Each number is 500 + 50 x the weight over its row's rms, rounded and kept within 0 to 999. Layers, rows and columns count from 0. Numbers have three digits each. The size before them is the row's rms in percent of the matrix's.

# layer 4 attention query, 192x192, rms 0.101, rows 0-67, columns 96-191
074:559495565515510521418488530464573412509474563465548484453519519561580518520535481487420593482520557504567511503541489486415522453459456503571452511510530544423426444546454525441488461442560522455549423466482579615519511565430571410543378587417537494505522527552480528489509517536469500587
074:505523435471474503463533524470414533522502525515475522543612517452447580530409521540565552464470562572453460482495542478567533493496442425509431603536519487403587469503456508463472511480452529502531554447505455562431438485475511470421472537456591526537480503512380517478410564487476482448
078:518523522444529505463450516437494466458523489461573501444470615585476380535481460511341539390534551554499508494551486543567544583421469562560438525471571436562469443480461582462507481541494511464399437503526582655508481526488492403567458559516505482477540489458426527524490515523556485532
069:438501599574534516671476543508490500392465449473546512535544539500395495430494491548566426558428532420426529524435487481529536530459509483472592535538436598590534483469566498498524478504573418570548537419445377448481525516532485500437556428466516469541430478508472472560462463460513457561
078:550486596591527337473493530460492559449425507478510496539545528449510503469448467449548532535546520515498440474466556481437465452536537352555591435456504495428565506575480553517448479540556467465554470483447463487524548528500552370452480552461480463496545522423476482419498474561509444555
097:492494525574477397558478490592435551420490480553461424558489385425569476382445468520583471523522420373524521498465423488453381476542547489481580433492501448582459548475508459529511485566541485498449474488481420448504527435547414610487464397438373486513491495488558494531508481507466532494
069:486502581507517549424434526463599518511489524560505437501445615561566463575572486507488539546440577530495563513482495532537507485534401591506388564555492544426493472491425524478568461513569514506585512625507489513549553425438479531448500537435437475528438507554587496489554511524529517441
087:507531536575530482482388531468523503433516563517560444515518517507518524527564451515520535530466546480450572536543503505577524544428524516540523512580577503498477486458519488483539515493540540528586454561487587530591548499402493520506461586572439471492442533570492485538522533552522495532
083:466483474553495517610446533468538483526473466527481459545555590608574486488556465509516529566482441364462478592526471500382511533511535537603508532533513484538510495474486383545541508525512507524490546553491536478523544477452468517483547517505454543530524483489521493597516487423485487468
111:451554503525539460546413561491538561440507533463570400543537529592515508499594417476475543501487511417465552550506477495551504556487537566542547492553582466512535485515494451526574472462578521462491475608457529521605544486390490591481416599512441552473486488579569494523527546561512510486
144:387475511383498521420518470548495595460533511465494542471522550547542475502497532517606446469560607578443524532502499486592495526537490513572577522473549490609554483527489410463523503424442546536511512469551584486491514549568456484510512545512422559540487499521562530533416496502522546493
147:560501552474497472604540442470550434535414436411474574482416588581515513504517529493540473534486424603447458506472547440490560490500448440487501394490500508495475539564563564448514469530433484478494536481549457527445477554514527544439547488449578526479515455441464513519553399465512453417
149:453528562523484366499533423509480479384591470362566528480566461583596544545544497479533403516468525488453542501516487496530531511465529482594576424492480456433449475461580512510513526417533549488444401511559498582502518498439499562493413552392553517550536495527486481442550609618500454437
142:496576478560471505510593526498462419492461609588578548517542482523476494421481437534532524480486445535512516519432383394475504493503455487474546502520449516526520472427610478476555540471531466422460424432389502443502434469534476518551565464543595546439561606474420542542519575475431558507
140:532444524511505517482436455429469455518553557632480519454515485425538475475463521551481640559492535528486513540504491592461553498439618482564447488496425484602427488479547446570428465488467533564490589394497586437490597541488544393463533392575467484529502482523503461533465493441509536510
143:471518477459492512381380463512490553457502460589528493498574457453519443526517568566408501473531472568484485532515498458445473421499516403513439553483515489401550464555447460529551499545560384459419373571561565479490388570494432461527500448488557486573483476532394536493518506609479586448
070:457489417491567483569527508498431433391472459500467484512530475459485520384481518530476427405520426420448535531538485490416509553543523649449553449515434481597556416458570427552509542443541530510444519486512556511517573461493441589558497446560496443491475483587476489545465524465465502493
064:469482507561461546516559492491478593542437451504486556496483530514539534568508537546595462527521312483581484468496417491476465457589503498518406546472456530436546556494515425551525477522447505571505513561542468389466453477505437487497576459464479557543485474555555508483567472441419576415
081:528471491505489516407521536465542557454545489512494485541553570572475601510550544504545587572499636637474480487519540509577584484521477415478426603493519526374490507609454540494510507450479516540560540475511497389443458529382549428433521586461636529520468555566457515465498520520452454452
088:502527580548509553442474463471540448498545549504539440502512476514588524480554473520499553550471584493422613498484556521609535597392484498518519438547497521432495515510376604503527476441572580425589470435488486566504473576521604466490401532451492463495491462562464507495531509642536460519
090:476460453440481489559542472565453494473506387543440501470481442484496526460484512505483418447530414451548514461516477499475442466580545626329498452551485500514551480486585392584552509512557502577468522470535412425462470419548393522475519463582429462540437475559542503550486452366451480457
076:478492518428500481320442455535484477527443559512533444400441463523541476552426534446597540520506505598540415464479501446552424372496431535493535566514607465522504411593488521480536531435399583367488454566522549502525442488513448509546447508477541476433476492498444504508464503488464493500
083:489512450623486520442430523490485468487531575524553402531481492479520525506509482482436575488451520452453563505514527526573574544413525487477507455516576540463477518406389546495511508491548529471612439443511531602570511489470514600512420531451498448525484545574473520494522592539523534591
075:523468501476438393406490395537459617478506489493458568523491445430504477477459548531639488504529469473448608497495530521554466443524550398479538533487450438507433573552486512529441543462458473568520478417531497455479443508555522509503542328371508504540496498500471497548474466491517551495
091:451558498582466549484497508462538503461483619542556385474463524512547520544560451517450481557510546521418548529456498494547562535469506539513487570507551489474508469506419534470575466539513563460631426569488546504602452556454414557531416530484524544535511536609505524497486593472522564636
101:527493509426456512402436404498466562550544552536504544560549506496557438431393511502618525589459460538530570479544513524613513550473519450534483459504487488599401524498458589483458524514472507495537524432493514425525451516550530493522491462429569497526504480442532508480453488497454526509
128:498510438495475491487541462517546573551525506512485477498463535384464529490429510444399499534492516580551521456489468549475548488514605507482495558507447564513472485488533461586504463430481458477529594478471532456514508553524479410491501445497502488494516493512468457428462504438536636596
130:515486545416463498438521457462536480532569495486477529452531518511575394504445506460537608545491480433551584521496502561473475523513577578476470487564394492485428520557518433549491488456442463438446470485523489474521547478486459505425536418568527476435463539519517427483466521559555587477
144:550527504550480517565476577464492405574453421471546516439447478439459472495412494500468545522459488492567465423433513535498437501472514445555580525418558416445450553514520474484482483477525459418528548395504538621520474493510528551507493596445508537506643495482570500429518483504495519620
148:457507497488554442503500546461490500497504519519473543472627520466504539427562508472554508421505515550491487559510531466362532495606496470583493584453501430519497540556545438566473487529499542563510428472517576406521518505465577484458558472508490503488517476505549483545464519574505523397
135:557498570498559578515399420472470487428449555513476525474378475538511464626582523576490480534493497538452469574553552496573500470341486502425459421553476475537517459388548512474470492562501512546459512473519523511459563540475463478568505553619463452514431518445434536555541422503572465546
168:535544442495518464471510437481516537460539442542557489430443454538482441445509506547489430470475543506435393512543491527508560491445486543546544473497589442579529493459459546512560517614497469511526498510451390545516485541470535531495563493514561594403569519465370560523469465553480400485
085:441488457530470522511416495544515482492512478494513505552559445415453525500540501547522377499576582449488535489495547442487395434556509395417520485539506480486487513504564509462511537588469461516468455598522398439387478430542458460496568509492520477477513529491452550570476398525405492391
068:587475404451559595548606506511484428606514423466505547469484581547489504640553522478420447433517522475589486514491654546482493517542457541464501399441500469397441524532401467496554498581535474492496437480535463549459475487448473455519452601487508478589467502463448527562485427472491509580
086:511500470445518492445500484430525447545549545481488546493564572506554460509449511511462503514464499620513407497542539504454616539388470477588522389405520472525493558470448549456453425416463559497536458405543638613533527540543572467515478486485508536531562468485551483451531537527527527507
075:526485570462551465412478451467509440470506465533556475451483529496517504462432459508511602492434517594483569460503591515496591505449472465605474482552441401459433554331509638499420545479584568466541511444505515550506526484484614441528427459484508503458537454507413506461569583567522503526
092:589528530558492503374477565468519463488464570515497520455500566523563452461483437494510606541390486589500508533514493484492531512402465435565442436532456531363514507474454529521501494450513563451562431523457550568546509459470640451492493508465585427473559480509567469459540643448510531504
075:435441521490455469603504494523523523457500535545485416542503542510509479488505540509570451496498454379597501462486513518527442457548480542402505530484463496608539411519448481512557558495496431591504534522473429386559429454493439673533508454547412548486408533525533493517452409591504541450
085:457574496502510561408533471470435485483491523494462619499494556449444572559430594451572517443484520629550559498477533440565600497466442578428458433517433501426468450424366571452547540405535503532516458538518505521487488517418525487445479543468528468539487477545403497448499571506526503489
085:492477591479484432569556494570571567540442517399489479508535579526563429414532470542515487539522468410465490482432475506498461486555519449577534563418502497580519599514601485479428466510533490502413521499499479483464470504579469433530504356393461493471564468451570475558472464460491514461
094:556495488455566551552398556459500488463504486512492463488528508499378439575576575517529561514517550406458540442522556494540485505530496523423515514585455548519488555475456502471541484556535472585506570488498458467503542548404494507506466631616497528505477475532549479522454429534545470552
113:477476398489527514562529469531518537528549457515454549505509447395394540533514646509455444551549545349465491450538551548433493469522538451438434577510451557532459568554518576515439511603434437586467581417616454427408521499530459442480522449537537503522453530471450503513438439465537434451
145:446437477619470487474522562508500474507564540594447474510603466570602460398452479532580508587472522439452487479523512494543552573434498509538440478508460491557514464539432510520492501440461542471551485438470455481551492506520538495482500510456506486478515503645587495469406576466445449482
132:527541461519530461520545558455521414521492450446469481525466490520443564491533465371463476464426477503439549487521494458380528531532490499532489513516414505464548463492494546481512478440526493499495520523512514505490494423416431527462468498468515470467468517553493432483493514510542521479
157:502554495574463431569453520436494517481498462574513482525593450387523518438453500510484565507492382442486555530456485548378498512445524461549490469467534402424457557619426534586526494584594445462508455506491410521515440509465476549487562414431483516572608488447523534440478492533503478533
164:488494504543493415460471511544547562507593462397542465543412501530492569549497495493471390522518562512513515422507466514543471450516526445464512448579533542517512424474461650463527506457517556468563545568581489518523458510496496520521355557415511485528463412550507462396544498488493489538
147:525557511448505486503463504512442561424434453507525506576533555538435507536501492606443468407567472599498483529511430409504417444506429450508515510474561489462531548572499490424537527525603456478472482508491534530483436489547497492582589523462523520589510473487444594551619469466429505506
141:494465529505413469435505452481485526468586433526594545450507379496624386561551490459511511532468456538537418505462440571511489459466523452497556503447447535519491489483510447562554527378486447503522448490531482633539471528424510566486506511534567570569537484509438494474480523541539520465
066:500469575534570471493479442562464511444532435497434478547464516461542473514455545502518461549565550407595538529535479529566462429497498458436542496328487517457534527489419546479579528599469425476420429587500460488506468459547422598544491496538479472457497427410470538477541513502498491487
092:515509578484516413355497522441532430534524520476493465445449538555568504507532494468520571533432491555491443458496466557430557472453490556568540503432484479537455616525423559552423464468497533508531465418507622549486546528459598495500445438495473500508543504470603450467554577478565489531
074:572570508512563516432438433440494494565485554574539474495470491537545566504478482524519595529460474600384466560502528414522558493426524406509477565655443493468399502407539532487470515454583555489614471427474574513513551438474573518541441446431528491475594471483446468497488546499534555495
084:469485457507532433617527476553507565465516481433505439532498489483409543546574505516512440517568488376477537470522476541484429496634544513444499527529528505559509517603594479539493529627524411549455557490437443402482493501543434562516545442542442549487426548516486491576465431522468515561
068:582523514458499516436528579471491379577416493494568478475546421483450518444548507489453550485454571608431489503461593458514496493525477412495526550547507380473553513488584499508476462446547538430496496421530502521513522448436553373465497607494579483534504526546434472412529585502543508537
091:545583477486547526312431457442503436500489524565512594406501508489529442485495476454468594455409464609474517533559546473474575490336484499526435460543449460446470481400420585469498520425511545468576459501503571587499505553522637460509479538525569519482589424488519472457581554553507460517
097:544541590452543491487350483502504484459444533480511484448433525430508392430471426508454642482463516523470583546437611486569509526423518459540530420500494505531435558400499562468426525436541498398496490599460515643500557547535580495533466465490496459427588400394530484520508498564478472485
087:502442542514496476619537608566513530542531471483457492600491489578504469519610518516513468496594503368514483452510458484397421475618494513471547617409525499529515572583548418520488499535551479577487544438497497455487478481494426480528534473501448525538452530499524534516502438464494564503
092:484600566479498498530387512433523536456497506461594476440504506452498505510422454464531553504410510565528551549483520513557569547443502551554536450575485480460438444410448516496511501432507482401534442617442552584608543482486534603477445527460461557456519491493517460461524560551546506526
101:443603428493478526505454466451540468484513583458571507535516559462483520524477407409477482516442536511557583553518467505450551532522505593482545520642414572442429424324541478507579475506484500474561432449453504461518539486411457570563503531576490561467462591492517441464518540477504650577
132:522498563459510463512449527473518514466426459370500522398416541497527514589597505480510531462499496493454484545478501560459525432567491435514478518529503379495505474517510475535547471474561552542563537514543575574486496504422524591544412522461459491555538478508491491571514474513605516482
145:374471434527535544466520533533437500456458576549436473527606429517511606439511542496489525454497448485531467480551511482539521448505470520415417411544468506461516489543475466583485500578490606564507467490461472403474521420500536515563469596484524420599490511476626480544505576467507467459
171:564512486531472516519559533486510489632500445556584482458436505483434530452432460494500463511501605577477446458424567506443417535545469431626558574434587491438510528483510542449489501469537502425602547433449482521577476396534513463461543528431560498443635500546561513399451475485475482612
153:425494600486609399559504490491502446468494483501425533470488530528525557456588543531497456510512577514361483604559473449463554530475496508577436454448529430627541527463581497426442449474503567548516466555550555465456583537454503492500430457496456487495501481521476501596532459516485400477
136:470570510447475458393534444503509591419551520523524532581613523597575430551476447539528458436506483564497508557542412454559523510463480528515513498526529499509520453522490470507622499458517455459422405532450489507501448541528493455521586500484474595497457530575417554544549591512478537422
144:572504557599512469559416510460508423530512548603479451447446414404562475487510491617457510571566567503503505564523531543519444537410589535464471425510528521593477521361570508459437515513463503451594523483535536506561539564537474531525470526570434510514517501417474510498510446498502479593
096:449479519473497475418518535473533513448522501419499602536501488518551538523506477498425498512549524430424619499422407500450592557475499480540544479510474433451603537514492568556511511493524508515529447444587556536543449576447525522532415515425481438509498356521494506533531557543588545581
092:399491496545502494566466497454524501470586492533492480514485435498516488537510519526495522512530565457460504506509484637561540555493566489558479435541554456614470576439600466545541468575472485489534525500578424439498493618529481538359461509618488590587550481567482498448534474495510379456
079:452532477589474505523446480416564456556569566525530511474515431561579574527502499524482555540505575511533460574472457524509552547474551421554450486562564555512417507445578538560525446541468596525634467474563492382543523548461551462442447531528496518499526519610487551438568544477539403536
075:529490481467519486481582561512548572526436499437522471553481619495476440415477504470507524465507435436411556488402502414453487442571443488397537581485383415503549522528407511438519499462540449489401503558475483528476470488534495535466536458426523385452498407430554529545469419467541536547